Weights of a small GPT-style language model, trained from scratch on English Wikipedia.
Architecture: RMSNorm before each block, rotary positions, no biases in attention or MLP, normalized queries and keys.
Each number is 50 + 15 x the weight over its row's rms, rounded and kept within 0 to 99. Layers, rows and columns count from 0. The size before them is the row's rms in percent of the matrix's.

# layer 13 MLP gate, 512x192, rms 0.298, rows 400-411, columns 96-191
096:76 69 49 65 48 64 35 37 40 84 29 64 39 32 61 27 36 58 35 54 25 26 55 70 26 54 43 70 66 39 31 54 39 61 54 51 37 48 58 43 37 29 30 24 36 44 45 52 59 50 68 39 47 64 65 59 70 58 44 57 42 39 51 51 51 79 33 39 30 41 29 64 45 37 40 33 61 63 45 51 42 39 54 62 11 55 56 59 29 56 49 42 48 57 31 44
094:35 60 20 49 81 67 51 58 65 53 52 35 46 29 24 52 45 54 46 51 63 68 66 51 62 51 56 63 41 46 54 26 71 43 29 43 33 56 53 56 24 30 44 51 43 65 35 22 56 82 41 56 44 46 47 35 50 50 30 38 83 53 75 41 64 31 47 47 54 49 53 76 42 58 79 32 16 52 83 63 52 66 48 72 78 30 42 38 55 54 58 53 77 43 58 60
099:49 37 63 40 70 58 40 50 63 58 27 00 40 66 45 58 51 32 49 58 59 38 39 55 39 43 34 57 44 57 48 60 24 15 42 86 57 57 36 72 53 72 67 40 76 67 49 50 77 52 51 44 73 53 45 44 72 37 50 41 49 43 57 40 33 71 32 48 57 33 61 54 63 32 54 36 44 51 53 42 52 47 38 48 28 45 46 48 37 41 66 43 45 58 57 58
105:82 48 24 58 58 49 70 37 61 57 85 59 31 57 38 41 44 51 55 78 29 56 39 64 52 38 49 45 45 38 34 42 80 62 71 69 14 26 42 38 36 39 21 28 46 46 22 53 69 55 46 54 73 38 37 69 35 47 43 34 56 58 68 45 74 80 57 41 64 21 47 37 42 47 47 37 62 74 45 62 41 65 50 49 36 40 65 79 64 74 38 64 45 77 41 37
099:41 45 53 31 60 18 27 80 34 50 41 74 66 55 56 52 40 33 74 43 34 63 31 50 57 26 48 63 39 76 56 41 52 35 39 51 14 80 53 50 70 59 57 70 48 51 31 62 82 44 16 53 41 60 58 67 12 48 65 46 63 44 38 39 44 50 39 51 56 54 44 44 38 66 74 92 60 52 53 57 63 84 60 23 69 65 55 45 47 42 71 45 53 43 35 40
100:49 44 36 40 71 35 34 45 36 44 38 67 55 54 31 66 84 85 48 83 53 56 33 32 53 24 43 50 45 42 43 65 50 45 63 38 58 25 70 29 56 24 51 25 27 68 64 43 43 35 54 47 72 94 81 41 35 36 87 54 46 43 61 71 22 55 41 58 36 44 65 44 36 52 38 37 43 48 47 77 61 85 50 66 47 50 31 53 15 59 51 46 38 45 18 38
100:45 51 68 24 49 80 50 67 34 59 44 33 58 67 39 46 38 28 17 58 47 47 53 52 50 43 56 78 32 49 69 11 38 35 33 68 44 51 30 45 23 63 21 52 64 44 60 39 59 30 56 80 77 64 59 31 42 38 49 36 66 62 38 17 50 48 50 43 60 45 26 46 42 33 14 67 65 56 47 78 51 23 45 55 45 38 55 62 42 67 36 84 35 64 41 46
100:79 24 44 54 42 50 58 31 33 69 65 72 34 20 46 64 51 33 57 54 34 78 56 37 86 61 25 73 52 65 65 41 29 74 27 45 53 46 43 38 50 37 42 20 32 20 34 28 65 65 34 62 54 35 54 54 49 41 39 50 51 56 61 25 54 61 65 45 86 35 73 71 61 40 62 28 45 36 34 63 61 44 61 46 53 39 43 84 34 56 56 62 36 25 43 63
097:34 45 51 27 52 48 68 44 40 60 40 54 44 58 55 31 46 25 62 52 46 54 11 67 41 68 49 66 46 45 72 38 55 67 64 47 85 56 69 49 63 28 47 37 52 73 78 30 41 25 26 54 58 39 88 57 68 55 34 86 53 72 55 68 65 53 80 51 46 91 59 54 73 73 45 63 40 57 54 64 47 49 46 68 64 34 59 65 42 44 47 36 59 30 18 54
105:17 38 37 46 55 38 60 67 46 45 26 36 39 65 19 26 27 23 62 52 37 54 22 37 54 38 61 64 36 77 37 25 51 57 43 41 83 40 27 48 49 47 44 49 70 47 75 63 35 35 32 58 74 63 62 24 50 62 64 35 85 50 68 50 44 82 52 32 67 61 35 58 50 49 27 33 18 44 42 63 63 53 27 54 41 45 35 52 53 34 41 32 59 41 49 45
104:62 13 60 67 47 23 38 52 59 66 46 28 57 60 71 35 21 45 53 54 49 56 54 62 63 32 24 54 50 51 74 63 37 51 25 33 45 69 37 42 59 51 54 40 42 50 35 25 73 64 69 68 35 52 40 60 23 35 26 38 54 68 38 38 46 70 53 47 42 51 60 64 64 47 58 61 62 49 29 74 25 43 37 30 65 51 23 49 28 32 46 58 47 41 68 69
099:45 30 32 45 46 31 66 40 62 46 21 25 51 25 53 67 38 24 37 74 72 58 63 42 38 48 41 54 62 51 81 41 47 22 60 54 52 56 44 49 67 49 53 65 46 51 50 48 70 27 63 34 51 57 66 65 67 70 35 32 40 61 60 47 52 67 55 43 29 41 52 52 24 47 39 29 55 64 72 33 68 71 26 65 38 44 74 46 45 69 44 46 50 58 33 40
# layer 13 MLP up, 512x192, rms 0.294, rows 400-410, columns 96-191
095:50 35 31 41 49 52 34 44 51 41 32 46 83 51 51 49 34 64 70 70 62 72 64 51 50 61 65 34 50 62 99 43 49 51 45 61 49 59 54 23 71 66 61 53 16 41 67 31 35 40 51 54 35 65 18 59 81 59 49 58 41 65 72 52 34 51 51 64 63 84 71 57 62 35 41 37 24 73 52 55 14 30 23 77 42 69 52 49 65 43 64 52 33 46 52 32
094:52 36 70 63 59 47 63 55 41 30 65 34 59 88 53 59 52 41 62 29 58 46 52 32 76 65 72 65 55 42 40 49 56 39 40 47 76 46 56 63 46 55 28 31 64 80 67 31 40 46 32 71 38 51 63 52 63 51 32 32 53 42 57 50 42 38 50 39 41 47 35 56 29 47 62 24 39 68 51 48 66 41 58 60 35 17 44 63 39 05 59 58 61 69 59 25
099:37 88 73 20 66 55 25 43 61 57 75 45 53 45 43 52 75 65 58 48 46 34 54 53 31 47 23 81 48 38 30 46 46 54 46 42 37 56 44 42 66 54 51 40 70 67 44 52 62 45 63 40 46 53 44 59 54 27 54 41 32 57 59 49 19 73 75 46 44 59 32 45 79 45 23 42 40 18 25 58 44 37 53 55 47 37 61 63 50 53 65 35 41 45 50 53
101:66 49 56 70 60 53 53 33 31 45 61 57 43 24 55 46 53 30 52 59 67 28 55 50 44 57 26 53 61 64 60 44 61 45 53 66 62 56 78 44 67 63 57 78 31 47 45 37 58 55 32 33 44 20 69 55 47 54 71 54 60 32 46 30 66 54 67 28 52 73 63 62 68 50 48 67 82 23 69 71 46 58 32 41 60 46 84 42 84 66 18 51 57 72 49 48
103:35 61 45 57 61 74 30 48 54 42 42 45 53 66 78 63 73 74 40 69 54 82 68 26 54 59 26 50 49 38 63 47 77 55 55 55 59 22 40 31 38 67 61 54 35 46 25 50 70 58 42 41 65 37 67 54 36 59 50 25 53 47 74 32 65 60 35 46 67 62 76 63 32 70 36 53 15 60 40 53 68 41 42 25 81 62 76 51 47 58 44 62 42 31 49 58
104:31 27 65 45 73 32 63 70 59 59 54 62 40 31 61 42 44 41 36 46 68 31 56 36 36 53 57 40 56 60 65 85 51 39 39 53 62 50 61 35 53 66 42 47 52 41 84 57 54 50 28 53 28 37 42 54 67 70 46 44 52 70 55 31 29 74 43 53 51 61 52 56 21 23 69 35 90 36 30 57 53 30 73 59 58 40 46 42 53 33 49 36 62 36 42 58
095:59 53 74 16 41 44 32 71 54 47 33 30 61 48 26 29 82 43 64 55 57 40 66 50 32 56 41 51 44 41 47 60 73 51 39 52 49 69 88 58 35 33 48 63 48 51 70 23 26 50 54 22 71 49 33 53 49 58 61 67 54 69 40 50 45 41 27 46 64 35 60 45 64 48 50 68 68 66 56 47 38 58 48 42 50 38 47 75 57 58 34 75 31 50 36 49
096:48 54 66 62 65 30 64 49 38 57 25 30 60 32 54 52 54 43 35 47 29 60 67 43 57 30 70 67 56 70 42 53 58 80 51 57 69 78 28 55 61 74 45 34 47 47 50 53 52 53 53 27 29 47 55 41 40 54 39 29 35 45 48 49 67 71 35 73 71 54 54 67 73 66 43 57 60 56 26 61 78 38 42 35 64 21 62 68 37 42 36 71 28 37 43 51
097:12 40 30 66 22 43 39 31 61 43 40 53 70 69 61 36 54 62 36 18 59 35 65 57 59 20 60 62 69 35 62 43 76 59 55 67 42 64 68 38 59 50 30 34 54 30 45 54 52 41 82 38 44 39 28 44 76 61 28 55 52 83 48 49 55 67 54 80 32 49 86 16 61 55 53 62 54 53 17 43 60 61 62 67 54 51 43 27 37 42 37 48 65 32 68 60
101:68 60 69 14 52 43 27 50 47 33 33 58 52 51 35 60 43 46 68 66 46 68 66 42 51 64 60 50 51 46 83 33 49 60 38 39 50 56 45 92 43 27 52 44 59 51 49 43 48 25 70 35 64 45 69 39 22 34 35 36 26 70 19 73 58 46 75 40 51 51 20 66 52 59 37 48 76 51 46 31 69 70 38 34 29 36 39 60 61 24 73 38 48 60 59 46
103:56 47 68 57 33 51 70 48 47 44 72 46 74 49 70 35 68 63 43 52 57 53 58 59 44 34 40 39 45 48 47 43 14 35 53 52 35 26 72 35 43 27 53 53 76 50 81 55 53 47 47 60 37 48 56 64 71 47 62 41 72 56 42 42 27 65 55 67 47 40 45 36 33 34 41 80 59 60 62 86 85 86 58 31 80 62 77 22 67 38 43 59 50 36 21 52
# layer 13 MLP down (transposed), 512x192, rms 0.298, rows 400-410, columns 96-191
095:63 43 33 36 42 44 63 53 47 69 71 55 45 73 22 53 65 16 52 54 41 16 29 51 48 69 52 35 50 20 30 64 52 44 45 64 53 11 51 47 30 68 31 42 33 49 37 54 39 75 28 43 25 55 49 76 35 62 32 44 87 82 52 61 40 44 53 34 45 46 31 48 66 49 22 40 44 47 41 64 38 46 54 46 50 22 58 43 30 58 45 25 56 39 59 45
092:55 57 67 55 50 69 40 23 57 38 67 43 67 37 26 51 43 55 71 43 50 45 43 50 46 48 65 43 68 57 54 41 23 54 46 40 60 33 71 68 42 70 52 50 61 45 33 35 47 25 62 61 88 33 55 64 16 41 29 48 58 64 58 33 52 19 50 65 69 66 38 68 61 42 51 68 58 33 62 46 38 29 43 71 18 48 29 65 61 40 70 55 26 45 40 39
097:62 73 65 60 99 47 35 45 47 57 87 60 51 63 71 56 46 20 57 62 59 52 58 49 40 41 50 71 32 63 47 60 25 54 53 64 42 24 44 45 68 85 54 52 46 46 38 45 58 39 54 38 75 84 26 55 73 47 46 53 41 61 40 25 79 41 62 41 47 37 65 34 40 73 43 42 39 52 51 62 64 51 46 35 41 60 46 59 43 48 54 37 50 16 62 31
101:45 58 67 25 37 52 32 28 22 64 51 54 30 44 33 38 39 32 76 66 54 89 34 73 38 43 44 68 52 32 71 49 63 58 25 51 52 26 30 37 60 59 60 22 78 67 55 60 63 41 37 57 18 44 40 31 47 27 54 70 47 49 64 12 57 64 43 68 41 45 23 46 89 45 49 57 49 52 43 56 63 23 72 50 34 37 38 62 43 35 65 30 47 67 37 48
104:64 81 34 46 46 39 50 53 37 40 76 42 40 40 42 67 07 40 27 34 65 73 28 64 45 60 55 57 33 41 38 60 55 44 41 45 34 47 47 21 49 42 56 45 32 66 32 38 37 78 59 59 47 33 34 99 62 62 57 83 43 87 09 68 40 42 32 74 55 25 60 76 68 57 48 53 75 45 55 59 60 40 34 25 63 38 55 32 55 59 80 49 46 52 37 59
105:48 39 63 31 46 43 67 55 41 52 74 35 44 44 59 46 23 47 36 43 55 45 57 53 29 17 58 47 63 50 65 29 46 68 21 32 34 52 63 36 47 51 50 54 77 43 37 63 60 58 51 47 69 00 62 63 67 43 43 48 58 71 47 51 64 58 61 53 54 68 39 80 49 61 49 65 19 48 58 64 35 37 82 58 36 53 35 68 43 61 28 62 36 40 48 49
098:62 47 65 60 63 41 56 43 56 37 24 43 51 42 66 49 46 35 51 57 32 42 54 71 45 73 66 60 46 29 49 84 77 36 36 47 63 49 36 60 55 29 60 69 74 53 48 33 77 40 32 40 63 61 66 21 63 34 46 54 68 66 68 48 58 48 58 37 26 48 87 38 53 63 63 52 70 52 61 52 51 45 30 50 52 56 31 50 49 36 39 61 43 58 81 64
104:62 46 46 72 62 31 24 14 45 79 57 32 67 40 48 37 46 46 47 41 34 42 47 42 55 20 27 61 75 55 25 64 50 62 58 26 61 83 76 41 57 77 52 34 27 50 34 37 66 46 80 66 31 47 36 42 43 66 61 47 45 64 56 57 34 57 58 27 76 67 35 41 64 16 61 45 62 75 43 26 43 31 26 26 52 58 42 56 78 54 46 58 41 51 45 50
101:67 60 58 53 38 57 52 42 64 39 75 69 20 47 52 64 48 36 44 79 42 35 26 45 58 49 38 66 45 69 53 49 57 33 36 55 52 66 61 61 50 40 66 10 41 18 29 47 36 58 49 59 86 56 55 65 27 48 64 67 50 57 97 60 55 46 62 46 38 66 63 59 47 64 46 44 52 73 60 61 51 64 50 31 44 38 50 58 71 47 73 40 35 78 35 56
106:39 47 56 41 36 36 57 48 65 64 68 48 60 55 65 68 42 50 68 75 36 65 54 39 60 47 59 55 44 36 95 85 54 62 68 36 47 84 28 44 41 52 39 59 45 32 35 67 46 14 81 68 54 43 66 58 26 47 33 51 68 48 27 74 55 20 50 74 75 55 61 79 69 54 36 42 54 39 58 57 35 73 49 41 24 82 33 34 57 43 43 72 67 58 65 77
107:38 87 50 40 68 52 44 39 43 75 31 43 65 39 44 41 37 78 77 32 34 34 41 48 57 42 57 60 52 74 54 48 55 62 48 55 41 74 52 63 84 49 49 31 40 33 44 57 69 51 64 38 55 38 68 44 77 55 79 67 10 51 52 34 61 44 52 29 43 21 49 51 49 61 43 41 21 45 38 36 69 35 35 55 60 71 50 43 56 23 35 61 69 49 61 68